Each number is 50 + 12 x the weight over the matrix's rms, rounded and kept within 0 to 99. Layers, rows and columns count from 0.

# layer 14 MLP down (transposed), 1280x320, rms 0.143, rows 459-480, columns 160-319
44 51 45 45 60 48 64 40 49 47 70 44 53 43 40 69 57 32 51 19 47 66 40 23 57 50 41 41 69 63 35 24 51 37 41 50 62 54 42 50 65 39 39 31 57 42 49 57 48 65 60 60 56 47 33 46 36 72 51 52 54 37 33 61 46 53 73 51 69 44 65 64 61 47 49 56 19 58 42 51 43 72 64 72 34 41 52 64 32 33 53 24 56 52 59 69 53 50 60 42 39 39 58 72 61 62 41 26 18 63 53 72 47 60 30 19 65 41 56 23 50 54 69 56 32 55 61 61 42 43 69 15 58 47 52 59 57 78 34 32 58 44 53 54 61 77 54 53 62 37 43 20 40 57 39 22 57 48 52 38
38 54 43 55 22 49 34 42 72 49 41 37 58 20 47 70 31 57 52 29 61 28 54 71 32 47 39 61 37 58 53 62 59 47 36 38 42 72 48 39 26 43 61 56 74 58 32 65 42 57 54 32 67 51 47 61 27 68 50 38 52 32 31 49 19 62 56 31 43 51 34 57 44 47 52 71 52 60 51 45 38 48 63 46 66 31 51 47 42 66 38 38 51 45 70 44 33 74 55 54 51 60 61 39 68 36 30 41 52 51 58 31 23 54 42 58 43 52 46 38 46 43 37 56 51 00 54 27 57 57 54 46 68 61 51 66 44 52 32 42 66 48 52 56 19 83 59 54 59 62 55 59 50 41 58 43 39 38 62 65
44 35 44 51 50 25 54 57 53 51 36 61 49 61 53 74 34 39 57 50 56 40 49 54 51 48 53 30 44 53 64 34 18 72 60 55 71 56 46 36 60 51 63 68 53 46 44 39 58 30 67 42 65 57 58 52 79 87 40 57 32 60 38 53 51 21 69 34 54 64 53 99 48 47 42 66 42 58 37 24 39 61 21 28 57 58 51 51 35 64 61 33 54 34 53 46 05 54 36 28 53 21 49 38 74 56 60 41 42 43 50 50 68 46 44 63 81 56 50 56 50 26 55 51 28 52 58 44 58 48 51 62 37 53 65 47 58 54 52 42 50 68 60 49 46 62 53 47 65 37 48 35 28 55 38 64 51 62 45 52
51 63 37 72 60 29 51 67 44 54 39 55 39 46 45 49 57 41 87 62 40 52 40 39 54 64 60 42 47 27 44 26 51 46 24 68 40 32 38 47 45 49 72 75 47 46 37 62 31 63 50 46 56 57 48 46 50 62 59 34 43 38 48 47 60 52 39 44 44 46 59 62 40 44 27 25 50 46 53 48 33 50 35 45 60 18 38 54 42 55 65 44 45 76 58 39 52 37 30 50 59 47 50 68 54 73 54 46 52 60 48 75 62 39 51 34 61 43 55 57 47 32 53 40 57 65 43 34 53 59 41 46 31 45 41 51 45 13 47 47 53 61 53 54 37 56 36 29 35 42 63 62 66 48 47 47 52 48 44 41
44 40 47 72 53 58 30 63 52 57 55 32 44 39 54 68 35 44 49 66 65 38 35 37 65 46 31 49 47 71 64 44 43 34 60 49 36 72 38 58 61 51 48 39 71 65 37 46 24 61 44 51 33 69 48 46 61 50 47 59 76 46 49 61 68 48 64 50 50 55 43 42 47 53 63 49 59 55 67 61 61 45 55 41 42 55 64 52 88 53 75 28 44 71 35 38 38 37 48 52 52 54 68 72 47 78 48 37 57 51 40 31 45 69 56 47 51 57 50 46 53 50 59 58 32 34 31 42 51 52 33 51 46 42 42 45 56 60 56 62 52 51 60 38 43 46 63 37 79 36 58 27 54 68 44 63 65 22 31 28
55 48 63 45 62 69 64 50 58 30 37 34 40 85 38 65 56 51 59 58 37 45 43 83 53 61 53 47 48 64 31 59 41 38 42 33 67 59 32 40 48 33 44 47 40 34 74 49 53 49 41 55 42 44 38 47 65 42 38 48 50 75 33 58 58 52 48 49 50 44 66 41 60 56 63 54 61 70 78 51 66 32 39 43 62 70 72 53 46 42 30 52 41 54 57 45 59 68 59 38 38 57 45 74 48 61 43 24 60 54 67 60 22 34 53 71 56 54 27 49 55 54 51 62 45 45 66 53 57 44 70 58 63 46 69 49 68 35 55 37 59 36 59 58 52 50 45 51 66 46 38 43 54 30 41 45 41 56 48 35
61 44 65 64 55 61 44 48 51 27 75 59 47 50 60 43 48 43 41 42 48 61 71 51 40 53 70 63 30 50 22 46 62 42 54 60 70 49 30 58 65 31 25 46 68 57 47 42 46 28 56 59 50 54 75 53 55 67 57 53 50 51 53 59 63 43 63 80 49 49 53 33 46 35 42 59 32 46 46 53 38 56 68 36 53 55 47 53 47 57 64 48 37 26 49 44 61 49 45 65 48 50 61 63 50 54 65 32 65 45 39 38 35 23 39 67 34 45 46 55 53 56 51 42 33 45 39 60 42 31 48 44 61 53 34 43 27 50 40 59 46 49 37 56 49 54 56 60 55 56 37 54 37 51 30 45 66 38 54 51
45 61 62 57 59 40 60 66 65 54 59 57 42 51 47 42 48 53 47 46 48 51 54 46 59 45 74 46 55 37 45 38 49 46 30 31 50 52 67 50 43 47 36 46 55 39 43 57 59 53 62 31 67 49 76 65 49 30 44 46 44 66 53 56 46 30 26 49 42 30 41 75 45 57 42 49 52 59 23 69 31 44 40 59 49 42 40 63 63 42 58 63 45 47 60 46 62 52 45 49 23 57 38 53 46 50 19 78 41 49 33 53 54 54 53 52 53 54 52 55 43 61 45 57 43 40 59 39 48 62 41 59 60 65 51 58 75 64 62 48 46 58 66 59 50 38 50 85 53 17 58 39 39 44 44 64 73 49 59 48
56 45 51 50 66 59 55 31 52 45 65 52 50 47 53 32 59 54 55 63 43 52 48 65 53 64 44 47 46 70 60 26 47 50 43 41 52 50 50 47 34 56 72 41 60 42 39 57 36 49 70 39 64 52 58 58 44 47 27 49 46 39 48 41 44 42 66 48 37 59 41 41 43 31 53 59 33 47 59 58 43 54 60 43 52 55 52 62 49 59 45 46 66 38 55 30 63 34 48 55 38 64 39 05 66 56 48 42 43 63 45 35 60 48 45 58 51 53 43 59 45 59 43 68 54 76 51 57 40 55 67 52 35 68 50 54 59 53 52 45 42 58 45 26 60 51 53 64 41 54 32 39 56 47 52 52 39 41 38 57
50 59 63 84 55 63 58 46 60 44 46 43 57 34 61 56 47 41 25 57 57 62 33 42 48 36 36 46 47 59 59 45 42 49 61 20 61 49 43 55 27 59 53 54 58 52 52 47 58 48 45 45 61 46 32 35 52 42 53 61 64 43 57 55 69 31 42 40 49 48 54 45 64 57 58 46 72 49 42 52 56 68 48 44 45 51 62 70 33 09 60 35 65 31 68 78 53 83 48 62 37 38 61 59 43 25 54 32 55 41 43 47 61 68 48 56 65 74 36 44 40 32 51 55 50 49 52 43 66 53 52 57 30 53 35 58 28 68 46 62 62 58 60 60 60 61 32 36 43 71 68 50 65 51 52 34 47 56 63 51
41 40 70 49 46 64 61 58 36 37 60 33 46 47 61 53 43 19 32 41 45 34 45 39 57 62 23 68 46 67 51 52 46 62 46 48 42 67 57 58 59 49 69 41 53 53 67 57 54 49 53 58 39 56 60 46 60 47 51 60 39 41 58 54 56 58 53 45 46 55 59 52 39 45 40 67 42 33 49 47 08 43 51 30 49 31 50 39 52 66 55 50 66 50 49 42 46 63 54 53 56 50 54 58 60 46 56 64 57 26 30 39 15 47 50 45 63 22 39 43 44 64 71 42 82 45 39 46 49 41 38 36 36 54 32 52 61 31 68 62 51 40 35 46 66 40 66 60 52 40 60 30 41 61 48 40 44 58 40 52
56 47 59 51 57 76 71 67 45 38 38 40 69 39 38 55 40 35 49 48 55 37 75 54 56 50 64 49 47 69 54 52 50 56 56 47 54 33 42 40 54 58 54 50 43 48 59 44 68 52 59 45 41 48 35 52 51 50 43 50 47 46 36 59 68 39 45 61 50 40 46 47 72 42 54 69 60 55 58 54 56 48 37 49 61 70 51 47 47 40 58 44 42 52 55 41 48 62 54 55 34 33 44 63 52 41 42 53 61 53 43 34 54 51 37 68 41 55 42 48 73 59 43 33 49 64 60 46 56 54 50 40 48 37 53 39 41 51 46 69 36 38 34 65 39 63 52 58 66 41 54 61 51 37 56 66 70 44 26 68
49 63 40 38 55 59 34 53 44 56 65 52 35 45 61 67 51 40 53 45 66 30 56 65 46 56 60 39 40 43 66 45 60 38 50 51 57 44 32 45 49 43 60 51 57 58 32 37 59 48 60 47 47 55 54 48 39 45 51 57 46 63 40 35 58 40 58 54 69 47 60 69 55 40 55 55 47 41 55 58 53 56 64 46 33 37 57 52 42 48 26 67 41 36 35 62 56 50 54 37 43 42 30 24 45 70 54 48 51 52 57 58 58 44 42 53 41 58 40 39 37 48 44 75 60 52 57 49 47 40 70 50 65 45 57 67 48 55 46 51 71 53 61 36 45 51 54 49 37 57 52 59 44 60 71 45 55 53 27 62
43 41 44 59 61 60 34 49 37 20 38 55 44 56 55 43 42 42 33 61 52 61 81 45 70 26 60 46 54 55 81 37 46 62 60 52 35 44 43 59 51 51 48 48 69 60 48 41 47 63 60 43 56 60 53 45 68 61 49 43 61 43 46 51 49 58 38 73 49 72 52 51 61 58 58 60 50 48 66 72 47 40 62 41 66 58 40 64 58 56 54 53 44 69 53 39 39 43 32 49 35 51 68 35 39 38 50 39 38 29 48 45 45 32 21 51 71 55 51 26 61 30 47 56 60 36 51 40 55 63 44 59 47 36 36 66 47 24 38 66 47 58 49 50 60 54 35 50 40 53 57 70 68 40 80 49 55 59 53 47
49 35 54 51 49 53 40 63 43 51 46 22 51 52 46 48 72 67 29 29 42 58 57 49 63 66 56 55 34 53 68 37 60 45 60 65 49 34 47 54 24 42 47 43 40 44 56 51 50 43 63 46 54 67 59 51 54 68 56 81 78 74 52 30 65 36 47 49 76 42 20 48 40 56 53 40 77 63 70 69 46 52 50 47 48 46 42 56 64 40 50 53 68 70 34 30 50 49 40 56 58 37 61 62 32 67 47 56 31 40 48 36 49 55 57 39 27 62 38 64 56 48 54 29 49 59 60 62 61 62 52 53 39 53 52 40 56 49 61 79 35 64 45 38 58 44 54 38 44 56 21 45 57 48 51 50 75 55 90 45
58 49 56 32 53 43 47 46 27 41 38 62 79 44 49 49 61 36 55 55 76 40 39 49 25 52 72 33 44 43 48 29 40 54 48 12 33 50 55 51 22 43 46 56 39 40 55 43 58 48 39 62 47 52 64 41 43 36 67 69 67 78 54 46 48 50 50 55 55 48 58 61 38 64 72 60 44 44 60 49 49 47 57 44 34 66 63 51 54 54 59 49 33 53 58 52 72 60 67 46 21 53 34 49 55 64 68 60 25 44 61 79 53 62 55 66 57 56 48 53 53 55 45 51 42 36 66 21 34 48 47 63 61 61 50 60 71 22 33 37 61 54 29 51 52 61 45 62 70 51 43 42 39 53 53 49 74 35 49 39
45 37 42 58 56 58 35 43 77 76 37 64 52 65 50 32 39 43 54 45 60 46 73 65 52 52 67 64 43 46 46 56 67 27 59 31 63 30 60 42 51 32 43 65 63 45 40 51 68 46 45 59 36 77 23 31 59 52 50 46 47 66 48 53 31 62 47 39 31 51 47 59 57 58 37 52 42 62 41 67 61 66 41 61 49 62 47 53 46 41 62 41 44 35 66 57 44 34 33 67 58 35 59 26 49 40 58 45 41 43 45 46 63 72 59 45 53 52 62 43 59 49 43 61 56 69 41 44 51 71 39 54 42 37 77 50 48 35 61 65 28 54 32 61 57 53 52 51 70 50 51 73 44 45 63 31 35 42 61 64
50 51 73 58 43 43 49 63 39 49 46 56 51 44 42 35 30 55 58 46 40 38 46 23 74 28 42 33 59 61 61 50 69 52 44 42 57 57 41 46 46 71 59 35 43 55 48 48 39 69 38 54 32 70 62 49 51 35 31 61 51 80 48 57 61 67 50 45 67 63 62 65 54 44 61 41 54 45 42 48 49 48 54 40 52 61 42 41 65 60 70 43 41 42 35 48 73 71 39 39 75 31 40 48 54 36 48 60 61 45 48 47 41 51 24 58 47 56 40 55 49 77 58 58 30 51 36 68 49 35 48 42 24 53 36 50 51 51 65 76 53 47 35 65 64 37 51 35 69 56 54 59 49 48 42 45 40 54 56 45
41 33 52 57 40 63 63 49 39 52 50 52 39 51 48 57 44 63 76 61 54 50 37 34 50 43 55 72 79 33 42 55 23 24 28 86 60 47 57 52 51 60 61 46 38 41 48 41 43 46 44 31 68 36 58 42 54 48 44 59 80 43 35 46 57 40 62 73 75 48 38 38 60 55 53 54 67 60 43 50 42 27 60 46 27 57 78 13 48 35 38 25 61 37 19 58 51 52 27 38 41 55 42 68 36 44 38 42 60 42 47 75 43 54 36 38 36 55 36 36 51 41 50 40 38 69 34 47 47 35 70 70 43 64 43 38 28 48 67 65 24 16 57 54 53 39 41 62 51 34 71 43 48 41 64 37 51 47 51 47
32 51 49 38 49 67 46 84 67 46 43 49 39 60 48 50 49 30 63 48 73 45 21 31 47 50 37 54 25 61 31 48 54 17 50 74 54 36 61 43 33 39 41 59 29 51 34 42 36 46 60 57 47 21 37 60 31 33 45 57 63 43 56 24 51 63 56 55 50 40 47 50 51 31 55 67 60 47 43 32 55 50 52 18 39 51 43 44 42 49 22 36 48 45 51 46 43 32 65 55 37 42 37 86 46 33 57 44 56 66 42 57 59 74 54 41 53 40 65 51 27 76 53 66 57 62 66 58 60 76 38 50 48 32 37 52 51 45 49 34 77 35 23 34 45 68 40 37 66 30 55 48 33 45 53 52 48 83 75 65
64 39 53 56 47 48 40 39 48 39 46 41 49 68 51 42 61 52 38 68 54 65 61 48 51 39 58 58 55 58 43 46 40 47 41 37 64 51 62 53 20 58 35 57 47 59 28 37 49 50 52 36 53 32 62 33 60 49 36 42 44 42 44 48 26 50 47 50 58 47 56 40 56 71 53 42 43 61 51 53 36 57 51 33 24 55 53 49 65 45 29 50 31 47 51 78 74 55 47 53 65 56 47 68 52 38 45 63 58 61 36 60 44 53 55 92 44 46 44 35 52 37 48 42 43 30 61 47 60 56 47 49 53 62 59 49 48 39 68 52 50 46 49 44 37 51 53 53 57 60 38 72 29 60 42 55 48 40 57 50
58 52 67 56 50 48 47 52 43 52 45 53 51 31 51 75 62 54 49 45 48 58 37 30 47 74 51 59 59 52 44 56 48 50 69 47 41 34 44 60 57 48 42 65 67 50 58 50 42 56 38 45 45 47 50 35 56 41 59 65 51 68 42 47 54 53 64 48 27 37 56 48 49 61 62 45 67 69 55 44 65 58 42 34 52 11 57 44 55 44 49 56 41 59 37 55 55 32 46 41 37 67 63 63 55 59 51 48 39 27 51 52 56 37 69 54 64 40 48 56 55 44 30 55 42 62 44 63 59 60 62 54 55 50 42 60 67 60 59 55 51 37 38 41 52 25 47 78 56 47 74 48 37 51 55 33 35 57 52 52
# layer 14 MLP up, 1280x320, rms 0.175, rows 460-481, columns 160-319
61 46 54 39 28 42 61 38 48 51 67 54 60 31 54 52 42 57 66 54 71 29 72 42 45 58 61 60 56 49 54 36 66 53 40 61 39 65 45 55 67 67 42 44 40 69 45 56 64 40 55 54 47 48 56 34 36 44 79 69 52 46 43 36 36 47 32 23 42 31 32 63 86 44 38 50 47 35 78 71 63 44 26 69 52 58 30 57 59 73 47 39 52 44 53 50 41 21 51 70 53 59 42 43 57 41 45 62 52 63 53 62 82 39 46 62 47 63 39 53 40 65 61 40 50 43 47 56 65 44 51 49 38 31 76 40 44 47 38 55 62 58 45 51 46 70 33 57 55 58 55 33 36 42 41 44 24 54 53 52
46 62 25 71 46 55 50 50 67 43 49 47 25 54 48 38 36 41 42 58 45 42 39 75 44 65 46 36 59 37 49 54 34 60 69 48 46 47 63 29 55 55 38 55 40 63 51 82 72 63 47 46 54 44 73 40 58 48 50 43 57 71 33 57 51 43 26 45 45 52 56 78 46 48 80 44 55 38 42 63 34 46 50 73 37 62 53 70 44 68 56 60 64 78 78 43 54 39 58 44 63 56 27 47 55 41 34 63 49 40 64 62 63 70 32 41 49 66 39 42 60 47 43 47 62 42 52 48 55 63 53 65 72 55 37 56 51 42 38 34 42 62 68 37 49 52 53 49 57 49 47 56 38 58 64 20 49 81 45 57
51 31 70 50 46 63 50 43 51 53 45 47 55 36 44 41 45 39 45 45 31 56 61 40 56 50 58 62 34 58 31 53 66 52 57 35 50 33 38 64 45 62 32 61 37 74 41 69 49 45 46 30 53 62 47 50 34 48 64 79 71 60 48 59 46 37 73 37 56 39 80 49 64 52 35 41 42 41 63 53 52 59 42 67 70 69 59 41 56 47 75 19 44 57 54 64 48 31 62 48 51 61 52 64 62 46 50 65 51 53 41 56 49 48 56 43 62 20 53 55 41 68 43 42 54 60 38 78 47 41 61 62 51 58 42 35 45 54 47 53 47 51 25 60 61 42 78 52 47 54 45 52 54 39 46 64 65 45 64 54
55 54 51 62 57 41 54 70 41 73 24 48 29 33 56 59 35 46 34 51 57 64 13 41 49 54 54 55 36 38 53 40 38 58 50 57 68 62 53 46 59 43 41 45 62 47 45 35 54 42 63 54 57 45 52 34 53 26 46 43 53 69 47 46 15 40 49 64 62 46 37 27 44 47 41 48 52 44 63 37 55 36 44 73 29 58 53 46 60 45 71 54 27 49 54 39 41 53 60 68 76 46 59 46 67 59 68 61 46 61 39 52 61 51 42 49 50 36 45 44 49 40 43 54 67 68 45 50 36 53 42 68 34 56 59 54 50 47 56 22 71 33 46 69 52 56 36 64 54 67 20 53 43 56 55 68 62 32 71 49
51 51 50 51 39 39 54 47 50 54 68 57 56 31 49 46 46 52 77 59 57 32 50 38 62 47 64 38 36 60 56 70 38 60 43 72 45 70 29 49 50 52 54 51 62 64 45 59 57 51 42 50 43 33 48 52 38 49 55 50 73 39 53 45 47 28 54 42 21 52 50 53 55 33 66 43 44 36 49 54 52 42 51 65 54 12 53 50 60 41 57 51 52 51 50 44 19 32 61 59 47 43 64 46 49 28 73 65 67 51 42 58 54 54 46 65 52 54 48 25 33 58 42 23 48 49 47 58 49 39 42 77 35 45 46 65 42 52 49 47 53 44 36 38 53 59 45 41 59 50 46 53 35 64 37 76 36 44 30 49
55 50 46 49 55 30 32 30 62 60 34 39 50 53 70 48 58 41 32 46 65 39 61 55 35 53 51 59 56 48 43 47 38 47 45 57 45 65 21 54 40 50 49 58 28 62 64 50 43 49 75 36 35 46 63 50 56 54 47 63 48 44 15 63 59 46 45 41 46 54 47 33 55 60 71 50 51 54 67 55 61 34 81 49 52 61 39 55 27 57 47 45 38 56 30 77 41 49 55 42 60 27 45 47 53 26 67 67 47 57 37 50 48 68 58 36 52 51 69 55 77 68 61 43 49 58 51 78 47 62 51 41 55 48 45 52 47 52 53 52 41 50 55 53 49 43 59 53 65 55 67 61 66 42 62 52 59 58 69 60
26 46 55 40 68 61 43 54 49 50 22 15 60 34 27 51 45 67 57 53 45 41 70 35 70 48 42 66 57 48 63 44 41 55 45 36 58 39 51 61 56 60 49 54 39 30 45 44 45 49 40 82 46 57 67 44 67 53 43 47 56 51 48 26 50 80 46 56 53 49 47 56 36 47 50 45 46 34 36 49 61 69 43 71 36 57 41 42 67 61 38 53 72 50 64 50 39 30 41 58 45 67 36 55 52 37 64 57 62 55 21 45 47 53 57 36 46 69 46 74 48 34 67 77 54 47 44 69 51 42 25 53 58 51 38 48 50 33 38 59 43 56 33 43 77 54 55 23 55 51 60 34 42 66 56 40 50 56 46 36
58 74 50 61 40 68 60 33 45 37 37 68 26 44 48 30 52 54 34 43 50 54 53 38 45 76 22 35 57 80 41 62 54 43 62 54 63 58 47 38 55 43 42 62 30 60 53 59 41 57 29 37 52 43 40 53 36 41 50 67 52 56 50 55 36 37 51 37 54 49 55 47 78 56 53 46 74 33 56 46 47 63 45 48 62 77 54 56 60 36 72 50 42 44 34 46 43 59 59 42 47 64 66 25 38 51 46 55 56 38 57 51 46 53 56 30 52 45 62 42 60 49 53 46 46 39 32 45 68 55 73 62 43 45 38 52 44 51 59 37 22 42 39 63 66 47 48 75 63 54 42 65 43 57 46 46 53 54 51 43
54 49 43 51 44 73 71 41 38 65 44 52 38 49 41 58 58 54 48 32 31 55 58 45 37 39 44 72 56 45 43 44 48 71 42 42 53 67 56 37 48 44 49 59 67 39 54 34 52 48 75 55 31 48 41 40 57 44 70 30 60 52 60 53 48 37 64 46 60 55 60 41 39 65 73 66 60 49 55 49 40 41 62 42 37 39 54 73 27 41 29 58 43 57 40 52 47 65 47 51 58 58 53 65 37 60 35 72 74 33 62 55 49 51 36 44 42 66 50 38 35 30 44 39 31 47 54 49 44 46 35 50 65 52 62 29 59 79 51 54 42 48 55 49 43 67 52 51 51 56 30 60 39 53 58 51 33 60 48 56
55 50 37 44 36 42 61 55 52 68 41 45 62 57 44 47 58 52 72 55 27 30 65 40 58 27 48 60 45 53 54 30 56 39 37 64 60 43 54 31 54 52 54 40 33 60 51 39 41 52 25 38 43 41 34 37 57 50 44 46 57 48 24 44 73 45 38 54 42 56 44 63 52 56 53 55 45 29 33 38 44 33 51 50 48 63 61 65 25 29 56 50 34 65 62 67 45 46 41 44 59 61 68 43 51 43 48 65 53 58 69 64 64 44 29 22 53 55 51 40 41 43 44 48 47 55 59 65 38 42 50 61 59 49 19 54 38 44 60 38 56 59 48 41 55 54 52 47 66 55 45 79 50 33 48 62 56 49 73 34
45 61 68 53 46 41 35 38 45 56 47 42 47 26 48 43 29 60 26 46 52 49 51 50 42 59 54 43 84 50 59 36 56 73 40 65 72 36 58 49 41 56 34 35 40 44 46 53 35 59 44 52 54 31 67 36 62 54 53 45 55 62 47 60 62 56 21 48 48 68 30 75 49 55 43 39 65 36 75 53 42 63 38 57 69 36 62 27 62 65 50 51 46 55 61 37 48 44 64 69 65 41 31 58 60 46 62 39 53 47 53 57 42 49 54 61 65 61 63 42 67 56 64 52 42 31 45 44 59 31 33 39 44 55 39 62 63 49 71 49 37 54 64 59 41 34 60 59 53 61 51 42 47 53 48 33 35 30 54 37
47 69 34 58 34 31 40 47 56 42 36 60 45 32 41 48 54 52 52 40 43 50 68 54 50 55 37 63 41 38 28 53 68 54 39 46 39 49 70 46 53 45 64 61 52 35 44 18 40 54 46 65 45 56 48 36 40 83 78 48 34 55 37 49 47 43 42 56 53 66 38 61 67 42 33 37 66 49 55 41 66 64 48 37 37 57 81 40 59 49 57 63 38 64 54 35 49 41 57 52 51 54 40 41 57 57 44 39 55 51 58 59 57 47 42 50 50 60 20 38 73 58 62 48 55 58 44 56 68 57 43 42 61 52 61 46 30 41 46 46 36 30 39 41 56 59 51 38 56 39 51 43 70 37 63 44 23 63 54 46
54 62 48 36 63 59 50 57 46 57 69 59 51 45 44 55 19 35 44 48 34 72 42 36 59 30 80 72 53 44 71 48 53 56 23 66 62 50 50 59 44 49 43 52 74 45 53 59 44 45 50 58 33 41 47 48 49 48 58 72 44 42 57 48 47 57 53 42 53 65 26 31 46 35 38 63 75 62 46 45 52 37 30 36 61 62 28 43 52 68 59 40 58 64 49 38 60 47 62 55 57 46 62 41 41 62 67 52 47 64 77 37 76 70 45 69 52 46 46 36 47 52 38 54 52 41 50 47 67 39 63 36 36 78 51 40 52 57 62 40 47 74 31 50 33 42 50 55 58 28 30 50 54 48 41 49 63 57 50 65
33 72 36 65 55 37 55 67 48 44 56 46 64 39 54 48 53 60 60 34 40 39 61 33 58 46 68 65 37 55 33 53 45 36 34 53 60 42 65 55 47 60 48 50 47 39 48 59 22 57 35 57 14 50 73 74 58 53 53 42 68 64 40 54 52 31 57 36 48 43 48 64 57 60 62 39 66 52 74 63 39 28 56 69 66 37 67 68 33 60 45 58 42 56 41 59 49 47 39 48 50 49 50 70 72 60 67 60 57 57 67 50 39 23 53 62 41 57 43 43 52 36 45 46 37 52 51 65 44 41 53 52 58 50 76 43 59 58 54 44 43 44 48 43 61 56 62 53 70 43 51 43 73 40 46 49 56 70 44 49
63 33 58 50 48 54 56 53 29 46 50 48 51 47 47 33 70 77 41 45 58 61 14 28 55 56 55 47 45 68 36 68 51 60 51 79 63 60 56 42 69 52 38 43 43 49 47 60 49 41 55 65 56 41 70 62 45 52 61 67 43 57 41 24 42 30 53 52 60 61 55 54 44 59 64 40 40 54 51 77 55 56 46 65 43 45 52 48 35 56 59 71 60 53 51 59 65 65 64 55 62 65 64 54 40 62 49 52 64 37 44 70 59 60 61 67 62 30 50 46 59 43 29 50 58 58 43 47 21 53 43 50 41 60 61 46 39 36 58 61 11 39 58 49 46 48 27 48 61 50 39 56 52 33 54 55 52 48 54 49
80 64 42 40 55 35 22 70 14 40 51 41 46 52 27 81 63 35 40 37 59 50 62 42 51 40 34 57 73 55 38 56 60 35 39 59 61 48 38 53 51 35 59 64 40 37 51 37 38 56 54 56 36 26 27 41 48 36 60 43 63 66 41 43 47 48 41 50 40 52 55 61 53 57 67 43 36 57 45 26 66 55 58 55 53 46 36 49 51 42 44 56 48 43 58 44 42 57 46 37 43 81 46 57 47 40 66 58 64 49 69 58 51 27 35 72 34 48 25 60 48 45 55 50 58 73 65 66 33 42 53 38 54 36 35 57 54 44 78 32 58 37 52 46 66 35 67 61 43 43 58 48 55 38 28 48 63 51 53 51
78 53 57 23 61 21 60 58 35 48 60 47 66 70 54 45 47 51 41 57 58 53 25 49 57 45 33 51 47 59 43 64 28 44 51 66 62 57 70 32 58 49 65 48 49 43 45 57 54 36 44 59 55 52 39 83 45 44 43 43 59 49 53 41 53 52 69 42 61 40 45 33 45 58 58 68 61 33 41 60 52 82 29 44 58 63 40 46 48 49 51 47 38 36 58 53 51 69 47 64 36 47 50 45 65 53 40 44 79 67 38 48 45 55 53 41 36 36 64 44 56 65 64 50 60 73 75 76 60 57 44 60 34 35 62 42 60 39 48 52 51 40 52 43 66 49 36 63 60 54 57 50 52 37 47 39 45 61 70 29
65 52 40 47 36 58 45 61 56 36 66 48 61 55 74 73 38 33 76 52 48 49 58 42 49 49 38 29 69 73 59 52 40 49 53 56 62 67 46 65 34 37 69 61 64 64 42 46 56 36 20 47 70 71 50 39 51 32 49 56 77 47 39 31 29 55 46 33 70 41 44 42 66 47 42 50 54 53 38 53 61 58 48 51 34 30 50 47 50 29 41 61 65 53 58 49 35 55 33 14 62 32 91 62 30 47 40 40 53 76 30 62 60 43 51 24 38 38 39 42 47 57 50 38 36 43 55 49 47 41 65 53 47 34 48 51 46 50 38 68 39 74 45 54 60 70 40 34 48 38 48 55 12 42 62 52 25 28 33 33
37 59 36 69 58 52 35 59 41 34 70 64 64 30 50 63 32 61 32 28 40 67 22 65 59 66 54 56 63 57 59 38 62 43 65 30 32 67 44 65 42 57 54 60 60 37 54 62 67 45 74 35 70 24 73 74 41 42 67 59 40 60 32 59 42 40 66 44 40 51 36 58 57 49 83 45 48 39 45 63 44 39 58 37 52 45 48 33 60 49 45 57 53 48 58 54 25 65 51 34 45 54 52 59 51 40 58 58 50 63 30 39 53 53 41 43 49 70 57 61 34 48 54 67 47 54 76 53 63 60 41 56 62 37 77 42 75 51 53 35 41 17 61 56 52 36 21 59 34 46 62 39 59 51 57 62 43 52 45 44
51 51 52 62 60 46 52 49 40 44 32 64 60 38 35 53 45 51 56 59 51 55 25 49 35 43 49 39 30 26 64 58 47 54 57 36 53 51 50 38 40 57 54 59 70 33 32 56 49 50 21 37 35 42 69 36 69 51 70 62 42 52 39 50 27 30 45 37 38 71 60 59 55 41 38 30 70 57 52 55 77 90 46 46 55 33 65 61 45 71 71 56 38 49 47 32 22 70 47 51 57 29 52 56 32 56 57 42 47 66 57 58 64 55 58 56 55 44 39 51 76 60 69 75 48 58 48 53 64 57 43 49 43 50 56 61 43 58 54 35 59 61 44 41 42 47 50 49 63 56 43 72 50 47 40 53 51 36 60 60
22 58 40 39 64 57 50 40 38 53 41 48 79 52 58 31 63 45 61 44 25 42 69 46 73 60 57 49 56 70 60 70 39 63 44 60 59 63 56 40 42 35 32 49 41 39 33 41 68 62 42 21 53 58 62 40 35 40 27 49 48 49 30 51 34 46 38 53 46 50 29 47 40 61 35 41 46 31 55 39 57 52 68 52 42 54 40 26 48 51 48 59 41 48 55 50 40 52 51 44 40 60 44 61 38 57 46 30 69 50 54 65 48 42 51 46 57 45 52 57 59 38 50 52 61 46 43 40 64 57 39 54 55 59 41 45 63 56 59 55 51 62 42 51 35 46 45 57 49 60 50 50 54 35 60 49 60 60 65 51
48 59 52 78 35 33 65 62 51 31 61 66 52 38 49 56 59 49 55 32 54 55 41 57 34 62 50 57 51 51 35 55 43 61 66 32 57 55 26 40 40 31 54 60 56 71 53 49 57 48 27 45 47 74 48 54 37 30 38 60 49 32 19 54 44 46 29 48 63 49 64 54 43 61 65 52 56 68 66 45 68 50 19 37 52 66 52 50 44 35 52 47 27 56 58 43 85 58 38 31 56 41 46 74 57 53 89 42 30 60 32 35 63 77 52 56 59 57 80 36 51 61 65 45 50 67 53 40 34 51 63 60 52 54 35 46 27 42 45 58 42 52 35 42 71 51 40 35 60 53 47 62 48 36 29 57 52 44 47 54